From a checkpoint of a small transformer trained on Wikipedia: vocabulary 894, attention and MLP in parallel.
Each number is 500 + 40 x the weight over its row's rms, rounded and kept within 0 to 999. Layers, rows and columns count from 0. Numbers have three digits each. The size before them is the row's rms in percent of the matrix's.

# down: layer 4 MLP down (transposed), 640x160, rms 0.0758, rows 221-302, columns 80-159
# up: layer 4 MLP up, 640x160, rms 0.0991, rows 222-302, columns 80-159
down221 103:440522547435539490466551520567473477517477574440554454500563474478538527545489530470493512507490556489534504467537460470424517498476557452497521566569470589481446479538544529556525462464474432529475534499533448516450473477519465513446556420
up222 075:525515535484569509482536495458506596525515455520496517546555458491496465510520510574441498469424537494488486503453570498435513452578496547463549495519549483545525453471518519480593512568526519485531537534554474477547534422550534484525449472
down222 102:492516498524556574548515469479526576520489481556523450501529462507503466489497452556512481467433457488521507488470570452485533481541525619492576463476525469519505481441547515496525527642499526535562543578529491477498510433571576508520477508
up223 107:426501512597540470470511552479465566565489524496500549436469462486554476531535524546500510441462491521540450513554533511437476472517593507534524491470443455518529523460498613529521465547451575478407528528484464454543574470549484509468561478
down223 121:548444564520464549587499529547496514550474453466572477512535518512550532540507534498510461511389471521478479443545529447424502478487572485483525541501573469514562510458462568527533472551504472482497569522443475453469457478525549486526522400
up224 094:518552505509462532531502475510461545520455459551449531465490496559532519471520485560475513457474540422478507538514529435445481527500440603527515506473546596511479510477500556533513522490435460538610493552532453543485438459509558539511533595
down224 085:533510486447499573575465477427487515498476550439438484497580502488491528505513495445459566562491500431582516473522487456567484482466466536478464477505500459553534539489437539494516487505564426503453530502493459470521479515455470510512558498
up225 093:551513482510522531473498533497562522477521406503494449450514522483537483416517533486511490577473508490478582466526505483531489506527516495533549444536524579539496532491450565469540481545467572529508528532488506485478470505452583476514480439
down225 087:514566496550573544491520444500487514514486448548585580529516450458460499551474414480426534477549487517502537501385469482511483477545469517516529497481534457461516427488481453428484519454494443521499532519441558504480554477498446549596483543
up226 096:522486546489514465525494514498497457539406498458517559374458500480513533492519498576473476567451513542481570460500530517438578494556495527466500534514493521579485495485452583471582462525478496552476537501498517448495503546536608504497481444
down226 100:464424458467479471459464571523524538457514528521516459520587528518518489556454492478504487557448452603457439540498532552482497508478512499407460539489492505484510490511504424460524467448514530507563441482472535452505474591510508519587512485
up227 090:491512556525488497444517563475489475483493548470493497478504516520509496435462482568548532546459455487537545518520541539464505562510460561525464535526498545520440475455605572497537517511387464487471439502491460532539535519512522441537487492
down227 095:533471423496434537525482434480475538528458494537482536570530511510516550585491498488524497457438514444540474510519483552522490485512521508578445471374514468475415457508531475521497500440557507460492504505523530598550442518504538466385509500
up228 094:489514496534550479507552468443534489567587472543458540493471449525519544453461527512512507485472468409513495477492465514556502528471589563486497449563525455517478527495460549522486550502494520566522433527498489448571513541579507496546521515
down228 090:443462526459447446582513546526511590596472417486523475580509541485561558497491502473525476537516503528476456478486436452503476525489490462525545499486445502571467575516562438475542455482470470542504518418619531477508435523485504496520542541
up229 107:554488513544532539463504599387551522465438412465485452467495554475530444473568497537522525471490509438523584522551501485498510512554463443495510490440527558553474508487549540522543503547457533512470562510530509538499484536541522561427475550
down229 099:439470505445506532499491489552563451481537501460558451536459522563491495468573510437503417548566522506501450531455523495601500491513489515398470508492484481491559530487411470544449456466532510521412481510508529493498427467503383525547515550
up230 118:497534492514479513488503553451502487565530473500468519513550528426549475449455503600481429484528578456524517408550533545439519512547487480463585529534463455468498561483514495513546463518447574477466480509484487478481503536477506496512462454
down230 129:469447493494571534508496489547570507426469497462472566566484546510517488539530532540540458537493569504530462569526462527452422528492488488492537478421498500524499504545492572535502511474570505537480549484506534529462541453564432579480483539
up231 092:427521436461552552519503551457495490519482479496468457486480467537510426507444566546560499505474534477487501513504493484463596462527589505489486417530487491587538491442513424546574464525494488486483617515491531410514565537483559501548490462
down231 088:495444549463502497451461439514548484467461572482510498506519536483453532427529472465548529522558504494560442487493451521521466545444489535546445545500501501413534426508545457517501477462448543466630509521511463531561489460461605455488493481
up232 114:455538404536614507501424567425581481483565542531492434520460522493531510458451511507485492490473452530504525503485579483497566493511497469483494514478499491467553494476541415539475469565398528488489527554529536540498503529478531587506462450
down232 112:506506509514568483495469477439513481623465542538501549508494525511564531457420497492472449435504471576455439496493487499529510469455463457480464494568547546469476536544531511393400484566499506479542473500509531441478543503526496508498507540
up233 106:505472453542463500450509536517508452562516548516552557511575409533477425441522435540552421492516479541442498461489544426455493474490541492478558498520408609552486535473477549543501511537460490534456524496520476589465572567546546540491472454
down233 101:501497409529467559529494382522448478543507508498491472484507519498464523564498551500508485560479474552543537504455490476477477445536425559592493505431548528534468506514494377496455479529497498451505489476503488517542452481534548456474469520
up234 099:538514494615480501463490519436568501562524459544482530504490551503441434475544429543460469528488458513492488417543519491485512493546532505470522558525594500499497530550496557544507500474443523515421515508501507565503519559532453496544503483
down234 092:526525533489452511493480564436495462414536512471509500538558503410508526543504462453532528538489547432459523463460490503526480511572442526525505582456509529506562513535451520523536478560566412489523522451484502495499545458505552462499542512
up235 105:497509569520541505483476537462504579559492555474529496514492422522532447444497615522534420462435536483459497512498524473546498439488481514474567534479452533543516511475487465556537507534458588482504495514516501489490629567526499522496463502
down235 103:514491530529483484492516532481486518495496598541546528521545491510494474456480493491492453468459476460396520552476550557529478538474461462475477589554542524453556483514456457470473526605498601515478492539428570452531470423486462524485481498
up236 085:460590487539496541507501510534541540553531485517540527491467477479486497513518470454590529530529533536463612478454511484451539446587560480551522505508502531497545471411524515516593556467446527542414588536466498484437508459567492537516473447
down236 088:499473563408459530475540513506474498518518541455573485524543556474374454512438510493467518500523479490543476466470471477542488520474475517456463519553536516543534477471502450394505484437506567514501519433517480588470465542503590412530529503
up237 104:471570516479473492478540498510469524492588574588447519470510554480527467516492467492519595537482506523431486495499587491478457415549516476446491474525460466512505481471513478540534497543468602544449486568519443495463521510477547460442442457
down237 092:496538542500587513449462512509485532476520492514552535520505419444506483548526534548499444497498401564549462487478481506513459480492470429554480515538612479474462435539519453482551515572557524490515511508474498589499511435484518568481540524
up238 095:517479428550556508515551581477543558488485511527478431516453493449566502475487479512553539526422495499492560512535523483526477570492469534506506443472518511505540486473556520526543519557477561513568524498518561487498499418561508528409442481
down238 083:500573510506480446491515449550536505547547479552491464436424538466506545508407496462531474557576500532461516502522488549474468476491524476531505491524459534476414522570510449449487476493430475463462477465524439546545437508474495489525551448
up239 113:478564469486579480541523603451448551462445511602445462446541514542510446488492479479493505401488456453539437466461557585480559435521461509463485525514522541503520476516480482576535494553473551509542479563552502504537487432535463509502486468
down239 096:443535489486521462446503514443508511448501517525532467565507498518525509486482443549519550481488485536471436623472494467539509433505503533517535433484575504538438455471489450537437569509536483512444478452467459416501540486472462542439467479
up240 101:497534500550522493430525591428456479515529498514497561489475469495509489514537488497493549568431490539456562478543538480474574474573599502497542429419475457444521588498501528486499530525525586511505552539532512531490523533448510579448472480
down240 101:485498447537448505437545578424499499552516506442499546471516517512490471568528535487534514547423542552486512429535549478510535493503549550483538536459472445478582508544417602477474505557519518515444493547497540514552546517475572484494507537
up241 108:509459496493504453496475523488543470530545464531517509532517451548471489456441501514452479482498540525466477490504528381444454478536507539578566477514450580512552527503526493517496515491524535549550530530542445475595514544478505501485441503
down241 097:562499521472457442494439508467502540512542408521474522437538502527528562582487531539455551459591543541517486536502540504517512482466429526447477480530442500492569540420398517484546481502451527381489469464544523512491515495457523515577455473
up242 103:467461570504539471507565502434505547458520521460430451466560483559520504528473485494509537382404569555564459541499465527560473563521481534427519499483492491457513492568514487556451513606420528538563478503546449458535533535476513514515478489
down242 099:431546487507518487462413483477439458513495508466509497493502569460532509552531496481586533553440454485501476441472533489482522468508505496477497545546544533501486555462523503480483559436492532471512503548506551492487489530537469467458480498
up243 104:529483450502505515507462530493573553468505458466500465530534543513528438477482496496515487478492530421449502545544565486503453506525625500490493523491499466514421577484407557525512475526499524553475488507525473433570521482557530555449455479
down243 094:561578495545556455526553547490603495442429472477469473509469495500508519556531480510468528463401503491501474512509553533563464456534417534485534507527536515490510558469429449472538505571508537503383464460504501436461502480498520486556493577
up244 108:479512553572517437398508582440533453440514500521398511517476500519515528495515552485527550492499466502512517443558493514511557531495554514526526459550453517433516588516461551575515430490468511564497508551489425477577530470459477474495501494
down244 110:517470538515470449454452530497496450439558493527474568520493517447485488479413496496539471526539544558521509488508414493537496495463517461493466494539511547507474515525510457442472559352512489488494475449473487457481468512435421464507486516
up245 096:451488509561525425453513536473519529546499468575494548398562466477479438503454519541513468450458505608458469524578513471516592482562511490433532544495533493466575550554514513482496488511497483485472524524511400475478529501585513416504520429
down245 091:520475486448502529538443497538554452519413501508502495531519567507522531555489511472461544497462527466529518477448472514535445581471496481508484535507421511532459463464508502487491516546541417467480565477549495463483442454516517517513456493
up246 094:550498495565549503491565511543505479492463498471413502454540571528515460493479519496540485534508478517562475510561452540516574603490530536472535538528511439452456463584508496521457480533403498544525491535491467400575444471512494464554534527
down246 092:514473494422511426444420517506502474510583514541467494588465502481527522481468531513507470502527538552417553499567501480517512516447492450490531465534508580511455404525526484516499488465543440487446467503494462496477489500445494567472499502
up247 108:453529512511503461496499520419535527572519545503467554505497439528590496477533466480552502526408559466450505556550507446486447447496524556516521503410454494540424538464447568532454488518466505499485543519539486557501573580528499521446480550
down247 094:488493476556474515499583556551505471540461505491453557510468475412507596563480497508517527518441423547611452543518485524487407456507436506503518497419587454536504476457522533485524480521503480490503469473548447450419532536529509504514541531
up248 112:478544443538477524452527537458533530474442469472466493489560434526554468508480525567560502431490543428530479546525553499462504473470494556527548529502489500443466498488485522523542549521454598484482479483584555498490499546532519538503427511
down248 112:408455519475456501529509451470529581517505408538505405496547508530537463492544494515558552474519509470452575498535525557522519501483564490495446479503497569461537479523549437550529456493517602510533442486482488528510501519454391557555525529
up249 089:500522562524516487485528464443460577539536434491407584483526515513508475478495503532528540515486567479443562520509517449517521521574529497510465494497486435509451489528497517549509507523511468489486529509512462414512494510499513471387488476
down249 088:490496496535472603450591497514443515535499560488508571418479478497493533505548456488526468513463476507468476555455547465519512453489458422514462466572523536552518490480547481429480460533490553416544489483494461525489566543509594499473413479
up250 100:515593533523456490462600488553495541454550505504475502448554591486536458498531481481498494423442520518496493547530525467435473548536539544537566563475525498467522538476522554508495498562505493497528428530512503575495540440513531460494527456
down250 095:547466460445447449503449418583494524510455457546497473461450466514426544494496478512495537550485447505527494497498490502487569539504517498470503509524616574553512443497512520481499458525535539554469456513466533469493482546469486502455469537
up251 111:507525462499495470384519496499478508484486527521480548499544509475452473463489449499559531461463539556482483495507514506473566454480480515477496525494487519464527520426525559544463539513539453569508562502445419512511466409563481534516479555
down251 114:481460460531509489507457452603554513500464522464442419542441526474538517435477543480532549581469506544518519557532476533482523516437498488472527486538534497500476468512466461510560505440482504495421542453409524476601480456554529474496493538
up252 103:509520461490489441545501521427492510570453520543538507528535460559492514460543388504489497504475554497451478498503494463488458438496469519517572497458476528474488523473435486489462425534502567493546480532525427491510547522490508509427489493
down252 110:472515528588561467517470464436480498505481485486461433420508471380529430523520517458511511448450489490441568543470519531472497415471552492480485568524492490513510435461486483508488473607487504487545498536551472469494564459549504507466582427
up253 105:460546446536498477490516486493504604485521544531507480474505483464528426492484524518526508511491538537527480475536511464508563507497538527495531536525509490521393497556567588526519467559408528492547521488565573412479494463544589543501546450
down253 104:455524511483517493448515499463579449530547497538585492480435481456584515497546455528483488483437489489426498486424504476478547578513475470495492497541523502557490517552548518488494526509547437437517452484494439552614466462457473478511505504
up254 097:482555496531540515507511517505437478553516526506428578440491483572575497487527534509530420463452479437502494472542509532432581411489526519528582521472488503484500546458473581465477465524493530518512490545540495479474540433514439494471494460
down254 104:495539533466527514469511524476493498521484430526481532487442458507519492487514505459499475500427578434557507449476512464512494493495561530502545525457551525500579529473491529517493552639494493468492506492513472509492600448523507535524427470
up255 073:440534516553583557530507529548527507551473477516544478526509506521525481457483479538472474433475467537448481536468584483451468479567556492492501451441527521579474516448531514528520527537506496495575555566558424494494536485514508471471528492
down255 114:470519474543550598563534484564513530554465504541512486521524501510516513464522490522498494490477508528519504513445614444486507481556526578486548487463521521511502494465515531541528522610524496506545503584515478510474507476524536455500485488
up256 073:427580551544536562505594520500490525559420496565483486533507543491534487484490479476457494504447539540434473513500582477420523490580500564506524530465509499520448536439546542502538499520534464484506479562543502484480520502524538495494493525
down256 113:427534483528568563549554495527537530529471474566532488506519515513493486460533463498489487514448513534493477521460581442460518458589505600520553518480519505513503490482510516551546476608541494554523494586536509458533519482531544482477475520
up257 112:489527609500512438389465534450559491478491507524469461472455464602522452465452514537550558503516513471395521459519482466553500499551545488540531488507479506510463602569527550535506423466478538520511512531459399471531476477501445446497472450
down257 119:547480503478472433427469532500482489522548526470467523474477466494500490452492495510552470515625468481482547507515394555533484489495479459546448493511513486510513525515470498489474535274481507493493481428458479481531507450491414499531539504
up258 102:568573518485525520501532500422513562501475468493474517477550500505581490471463467502503472429504477462533488514516471514501487456552516526412480494505508547610502506510466499519456503523537577582497514542575511462509563432457451520475519547
down258 101:489531534517512497492493480487544439509456480449481514449517463430473373577454445483543537565436464487532446467527514549496492480472476497488502522498564517510525458532478461499480505658500486513469519503475447503492497464437494406526508524
up259 116:527605512501506534490515539465433524471507520538509507454477505433557449504480493564551545471461535481518509480535496493473474468531440520465493414425473535560474512520511524518493471534485513521506581514558567500457540499516499527424541512
down259 116:500528417488559466558551507482469481558559508483507440497562506440476399503514569481500468483473502520468515498584565521470561470505420511453535466417459501485461501472517462547451521469495466468524579494538478455581420528461474490472546512
up260 091:524498446549505538477521462555506481516515432515560554438509432487484529421466495553491541444499518450471552438482517484441547559543535505445507525489471542525549517446523521501470532489474520480437519553514512480460549516567543549477469550
down260 092:521454493496554428471397446491559524565517516465510470462516463462474458502524492523504542490487519527458486507552471511567536541528469512512489501524517447421501556559518450496464426523474533586557510452489538513510512464441556471501540521
up261 097:503568575506518492532507506513556494543471434527424531459463535534529561466528563462460491492431530517478569462544519517452512497527487543537496463439468476533569533424409480568568441566508517493482488536479474475542506516443513460453445473
down261 093:516543466529419529516508527529536464470508559507495494476583509560472488475606494539530484410452545571520461561493520486521538530486445511548508446493469450502543511392486479476467505516540516559458448481504575498406491482443506567500412511
up262 095:496433432502544459429540475524508433489498444502498542449488532571459504420520549499557510593491490510469514466516524575513522497509548531525485458544477486479542541487469470538435487505433517538527490555488440463472505514524532525570476588
down262 095:491529456527516499480502532540527485470484530470425459566532524517524541483576528569504499460526531502514480472518489495473529506437532469566528515583515467509462515499513511528480547557550446445600515466447413528410468472451540505500552512
up263 100:557470529482556461487514542519451589473517542559508551521511475631531444456584506538457525561482518430497526553513514513442527510574478510516486508452470445498483441568506460504511432517525472551571483534509472444521464472462462545400411537
down263 096:486559595505500507536480525452500448485518463601429531407476494486479508528481466525538474519505471521551556533511479527508487479474477551517468490529540487448536473481512512514472497454473467435600503367503533540504511522468553461507440445
up264 111:485549493537491492498507520473456545545467550556528556497486446547478486526473437492526528425478525475478463477493498496533497398479471527458614493535455533517495525445475518543463457544552569521505495545565480564512620476468550494521486461
down264 115:565492511483447548490491523488487452497475486506530455550511436510561485458464500488485444482592477569490440498500511578553488483461506548587449466557468553570439522458472464493503545492531462470550514533505462569555500482549496488514520493
up265 107:495496534517478504460459510443505534575536505523513552500475430544522494434476424492519486538456520474523499528525513483514485447507484544462523417501483553497474542515530557467449514491454519577497414509464457464498564560480523541481516547
down265 095:516513477448546419554481527481514554534445531555443435500517479516495471540533492562550516539510448525508547487511442498516509493519462533478500493444449515524532476510508450482460526493510589520555512430474527490503490519482593475408562462
up266 102:499495513521500478535500572537557440512507535505450480474466515544527469435535484467489539527439544509455510532545540417482548522580491506594529385470470482474525561489552490536518431478511522550509529511541503486499452554493490527461528477
down266 097:514591486465474565536523555492434500536513458458514480504495580528499523499471501521532456520467476524497469482535463475510502591567438449552461556503522596457534513525529468581505511439535462468487519544412490450475537547555519505490508499
up267 110:501518470560453535530512547466470487500460475523524402537443549608478527459547480524464485469466544506541481470470494453456512427481461460560579487539453522492532524528489476537470442532434595493534580573562451500470516537426547545519506506
down267 105:467485471525521444413483505467499562598441461508470534538492458577419499506508503548522523489510539489553540515525546511484494487541578474449416513511488506419534531532504533539527508490509490535509450486462463446560480488472514529571482514
up268 104:488465579493496526519514489516549535509446518498470543480508562505515506549530460462497473516443527511490429569478501464468445513570499496447514523511541499569489557491527506522497367506443506542543475503524486511555481496564536471443478503
down268 102:544501463584461576535470499524539509458469572492528508494511457432485466555515525472493487505408596554542518470533522443489487513442530503519490569444517456507521465417562527496516540563527549469499548461466558553512451539504583493492476478
up269 071:442487465506563486463538593528511529536455505515505528480526458457545484511499519477454537481466544550487508575530572463466452509580613521502548507470442534538530513439487522571558545568495527526449521556545528431529552503578519420493496491
down269 102:489508511514598558507597509520526586516479479504522464497493464491529483511521440537504495478474518546546516520470558441466487517517530536473527510488506528479518450547539553560499498704493534483542508568455476444481516484567522503510514474
up270 072:414539517499567486483503532471488539495443508481520499442505480537540456489523471573439502566424488529450479444537621453431529492548507594498561461430494553524439457485493513577577458531500507489525514526610526497472562508477479510460490490
down270 115:465512490514527554550536498491520540545478477533495481467511486545498497449503464550489491521418540505502493526486612425475519436551520555460573475488499509509493489489519517546542468687518521530510505586546511484493555515524539498473458518
up271 092:525471479490452524497435585428497489555553491475522455521520446513520531465492500521517474588514492467399545519512514520492530508523518513547472426522534531536459561510572512531546506503470522489487528537483432493545496588463488581550468503
down271 089:499515465521542533552526461578477512527503476558485442516492475490536474544500417582488582484569461453465504591435383537490470554491508501524524552462463433491513496535515507547487486441496473486498436453489490503544572429528460439426518544
up272 105:492499479566530503462471492500526511483545508565514486512487523540480501411554583562519472505496429505546485469473525436507492540480492596435520409536472513507551565513495532525557498553469483522559495493518495492489524457559511515505571528
down272 096:497459481493550465444522519486496487457493466474537528470386405487479483493612467457486484502502506491502578429490560608572532517532425505507497544475572519472536484485472508529470509530488466482499514548532441488474473500524534425510409551
up273 093:460431455575530521448517514445492473509547526506481490495553415486528497503495474527478611524512508605434590471487526440569472424539551480484586531472437528453510528561524504547593525525549560460456544488476489525499517511483529529517496425
down273 097:444523546389486468531544533472486590540505464493473460483461528514459525582502515482482431505448529413602522534464432586465553494515492569500532467416483515467537530485524527469490525464565423513428464464568523532554429534472551452490538555
up274 095:499536462441501493457461529449499534521555533529491540489508486526584513514462539444522450554468514513490511474554536499572451460543590488526488452471465490561435584476468529508542480515500451582489547527559556555463531542471479516445542508
down274 096:545502461479458534491488490472509525487561453485619492517426520391473551516519462516480497497564562582511489587494466491462501482529467509551455516428517505455494522465549404488528562388526581490498525479464478494484464504499509496482473529
up275 091:473451595509550517464453447518547554506586455516543516390532449450434492474537532519489446448512466488516451502472529493581419565468569516473509482549537528483511471526494449475498459560436545481552488525501458428529544515474484471561464514
down275 095:517567433490465572556519501522415438545505545477475466538561525553556467536562569500523490544430487467543500572544499462431524502569460508504575547460501477482442490478477553518511466427502498486475487474512475476472511504556555469451463518
up276 099:508494461554545463491516531458525551590563486606516550483440445524464509486483453576475498464492502538464490478477504525442519489568581512550496552576563465508528540511483532538537451529486555476451554537480450518583478515530497484492532387
down276 099:487490456540481540524442513514585572493461464540530440491531400536492474589463460451575498494470534568436493602490494539472424513458494607460501482496473557546490490456455468497479471458478523499460519446480518517485475515469493511459532491
up277 095:515551516509522440498502495493531543526463473563522541532519530557550459529524572478457490521467509433494416487495522478424520504558565564517533445557475478517450463495521481521526458471500498522504486536524516425475522436493531480491539455
down277 093:522526545534461495465522471543448448478512480473471426475499421476450447525446518451493492551446462508560590520537505555520541559482497478468492524451517522502490447528550475534547576471506509496470548478536541554416564556472504576530523517
up278 089:502512522552516453481484570507560487482545509502476468433494483545475419472533528534546524476506534514483597484506509516496492513595449507549496412437456473518468533504532458502578453485421542489543568499524500577577462498467573486493532444
down278 085:502468560540584505567518495467500434521470513440457514476494418493402500485556491534534471528527437434523507502531456610539516543546584460455436407520446480513473500518504476490481514376481492428522508499489500490546549413467536490497485577
up279 108:457516538532499437464539450451480524536509508526520588479455526501474454510555491507539480452466505454500493456509509554419449513557534534416516603564481451573482492448431520530490522524417461508452496574412434504509510446506491461489463565
down279 102:554401472519486502501443593552475505515459524433572545556458499538436544491516468518488447509533523574486488505510490497525491479436516513521533497473475515520502503463542527485442458415541499533518462454471542448532541537463474509503467563
up280 113:521498500575571501471526505481565522431514561488505526506480511483545472501478492509483485499468492537416503521494511544490513523528618479526450480457528436480467507533458495541580477583511480486452585554503530441544537461595562475511538409
down280 121:485509499580496520526425501558479415473472530527471540478545554530545587508455452501506523508450501529493486539487544524506463576457508531562469522529455517454499460559474506489524487606496497481547540506493488573365488541536511471483534457
up281 105:478508495522513396446505548495503535517518518520515548489518400512565457509498464511540434457475510457483529519504515541544510512451561515457507483551477454478469514460442535505515541544465555544489540538500436496478540453518597530529445478
down281 103:527469402544441489442454504495524532530509477467496408547506533511587489447517573507535493479569498549499440497488472489504471516475574422570501534529531511550466483504561478590470462510451542501533494469467503439556529564500580477489505429
up282 096:424542548516541473461535561519610450524472520534570540469580498492579464520511455450536516432489528526487491544562531463547519562510479531416524585505495526474475521488446540466513533541472487539510499525480540506457583464497527511478545517
down282 092:413516522476471502566479462512560472483447468498536497390471557509480559534504503503431425503422507488509467535540466556467474522556568528471481561552444470460555500503451460496557508607466396417530475502472460528506478517462519492513436492
up283 111:509524445538498528507516564511465455537549433527518476497452469463565456502530572503477456526507512471462593490576545502539532408518570541443543426476518540511441508446472470569540533534512540516424492521485509516488550493473476501476413434
down283 103:499470427523460511532439508471501500416499488535460444506488528550536510489491605484462512443570441542490426528535485464508556497471528524502449557516460531486525563479496468483440516475545506500420492507435517463510553598566481528553527598
up284 083:496619492585555546474490527463493540519501480437395567481541547522530489499493470496525514484454538455478530492497567514450509492552501505470553576472514473519485485437502487523529551570469525497526530593524515500491484445512515513505484431
down284 104:454525506523555600474533560492572521465456492553437474490495477449538526522494451508532534453430532549484481526520590472499500465497517505494579534456494518531527462490485543526512536657464488487521548535544503486465522491523531530465495451
up285 097:552457588511463485429594463528508481496589536573522523488517440500485421481432508556472491442462523498459490489509513463532446512444548537469512518485410533492514488483492590543465525487522476526480449519522509588547486494524446481517533483
down285 096:487510537481514519470485521462524419506479450565496565541463500529520511485534505461489408493494525491480511505458566524518474436548458461539442516481528492547520484511531471524449427547528504444606512442538543486501479471420480473479515489
up286 111:501522516538476491412514501463483533614578497533479592474466466512464503492506489496500549530451456520474497521513537480525479501529518478450500447471517527455560588478453562540469533529559533497535570512564483459484526491564471545500437493
down286 117:534503499472502542417468563491530531464506546526487448469546551532479514558536513510471593488400509490485509556586488493456534483445514507500536439437519467404560534518448559468471517524528459487425551490508566537460472421528450499507518454
up287 119:469458453508511505484440545409514530523457483490487518511451519534568459498478492525501466468455523496485521550602530481488462525556497451519530517429404496524518494537485534527451470540406470533447530558560488488530489511519534527477447498
down287 128:433479505474473521445569446499553470448496498477571491492451587537479486505566524513521475498443521476418451525533503570464536530522517517500530443422436508529522539505477504548470508465504438526507522463550501563441484552428457498489474448
up288 104:555488483516537415460521516473504539495544483503501515572482560526553509406497501503495560565507450437516493522575508481547462517486543497479495447549504494535423521460533588534486475513490463577533523529543449394486412484523510492529522524
down288 099:534382551494551494452501543463499496442480491402411502540518527506502502496520561540536444440505510577490490473470520494481480526472505434539543489531525591538474475558514505473500497449567537504520512454517509564477544490474480491430467462
up289 107:476462488534506440418496532512530556523493567522516481504544514504501457438530549451470537527462521443534505476511560535439534499477572519477525478470415544437468512462522564503491546578408543492469509530561486502456551489569510483514417488
down289 111:661476513559505534455539502480430474526556520551517472576462479568499501427547531559536523522514400482552492522503582501491513456513500492490563492504494498498547476516478472450476415549496452449530492464443548482501551499481456505521486525
up290 099:470532537499557449458427541417569455501483471553455526450494473461511460475424575551525479540491502492427526519497551488469518430479551474553513504507436527492501485443543463542556530496506463506504569514457419459498492552549508517532480466
down290 095:497520523510521514526484477503481479510492467466466426581456508500501560543529527405524526467474507574502483518470478531559450518508440549503511493450543429521496508475494491467511457458526499499509461473493525459483483505519514441470545540
up291 068:455481544509546600526554550495524518504443486551560528488499452490544514474497408531472517478429531514475488558459626469451461492542455575517549562424512533528461522480545506534567533560511541474541500578555481511492520547580526520467495531
down291 130:466494488527531582557562491518540547528491480546540463472497497490532515476524459537487504484454521511494496515453633429460479463563489575498564505452514501528502482488535509523544514627521517496534509586548492496471532519558534487469480519
up292 103:541528462494524533520451585500517547521561492471432554457474476501551555462436502504452549474486602504487558493555493482446459488531486491521516524450491483488475526445452536578491503542475506567421552547537508454470462461524492517482522526
down292 102:483553464574528456503437534488493522530483491538511517493480555598518529489457464509538528497403513531606468474537586557466407544516483475507578543509537524482472465537529465455488497552544517539537393518443518504450470483458462519494509579
up293 097:527504493526487506540551527468511528577577500527551479568567434509509562482495382485586503528468463497431523502438468411513479538513504502593503445456483540377472570525514526539558482540507474517539549519498463513561506440540495493461496502
down293 098:511465494471519485512557423526485514517470496510507452453498499513534465444475516495475479490530506510485476542513495564455467519495338480429487504444477523560463409497519494543523516500444526476478418462550528541519481524499522475512506461
up294 112:558497445574535472442495544457505567517481490497447514503459504434544464506543526514463568410485506501442506390580634486516562461539529471471519529454493486521505481468544501560521549565490528508477578556608515507470557538529519459487495454
down294 107:583519554503445553490513500542533492516530508494513529466452528458524511431453521462441496500452481476534495536469480487531489520483504494468513522487523476471528446488460519487443531462502505525539534501504534506497477543428491521478571448
up295 094:490499531543521478467452509506542486497513457542470540568446456553483464401514568516519508543486491539538526573504533530553545487477520542538477519521438530566511558518510507503471523468550461580452440550497414543537486538528510535428493563
down295 089:528466473541554506526512467477391498481506464551547576504492452495498526510471508577431517545541513502637459467467468503495541438431491505538501485493478513535582471510474519422444525469561534511468445479490566488520529543542597510476523513
up296 085:509555505490509517537457543511463567619494492483508527475509443546579477471513462450494525523497555506439562530498566419448526504534541541541517461424459538547480511445488597527536530506540525590511512571523513448457539460574488552549440498
down296 094:478532509489512545530466449494463525577516523482509510565491456487503493429474484442547470518423548544461567461496566484437549529487541510574537482473504523474501485469509517530480438689529527533518504566549524524506545517510528500513496455
up297 086:466564462483492522431512548519449424555549553523488528485568498471587482521577530496501515475491537509470614530449505459526518523436475523441560500506480514487417521489509550541477495532458534472500457524563477489510537566483464495514496530
down297 083:508539503490472517491506447515569517529439469529427524602465558454446553549441518448473532532522502493486486510519496539435515475507546525548440506552533454517482503497513455452481498407544428545446529451428555460565427426525436514468596483
up298 106:482557494564514507462563488458530476493521512507505500462567479470446430513483469586482590484526489514513451453448506418365527489578541512430584467533490551472551463504515503552521528553473498480490546545475451533473533468486478484500523475
down298 105:509520520478437476446425455488520485483474484515480484474417487541525533514542478500489498509478439513475521478507535484513485580497446491596468557573461441492468481497518459444500498562451503483562459502505474466552534493568573441498500499
up299 113:483492494574547477462582518473545480494539534469444485453436449500574490541529505535478530447468486471512560419527546489486561528492442518487526538476390501471444554493512518507536507530502523528471587520564531482531525486584495531528476515
down299 117:481534519520472532448585482450484550461517548476508478455512532514537505527567457504388439517509466508499468412545513538456562507496609416505510537499477478442474507501533525481482542545487502494438512530479489511491463529535452592556468488
up300 093:507540477439523475545551522491489506542446433556478593519451501592444570448455503575497492524482526496525443457484529455432504470530532563537514474527479531498558623514525540494500397500486466552545500552496409450527502498446512469484478533
down300 093:531448507457504498536494531558485509466541500471529553501509538496527540519541466567495496530488463524510459504491455493490540561486539525452490536551534427531434563473500542483542566457467501490484546494431524481553432494500507469496451505
up301 109:511590511544459533525510562498494509576534466540484543449522512570575488483570504516515550445445437456528493511546541503498561518532527469495497437509471446434529478562463500553468453530461551533560480490559463535519454486515490478455471522
down301 110:519498534535531438558444454446521468504502474500484452468480490519562526534584573449487541528481420493512571499586462545485533453493558487512512469516572539482499443506507497484387478581544456469602462486495516484516536579453513495472512443
up302 100:476571497559438490454467504523508491498475488514414515500535535481421532504537520493517510447438549553473445496581516406455541482506412500470578521483494464490467550487479521508473514502452520523489554524547386495514560499527529498528444523
down302 094:513527472388496574399557509517492543557507509501544517504581442515506418578474540505492485485489496520545583510460472535522551532565446480530450567505403533526520506507456497549519460395519452452421490509515529520525474474513585515503462477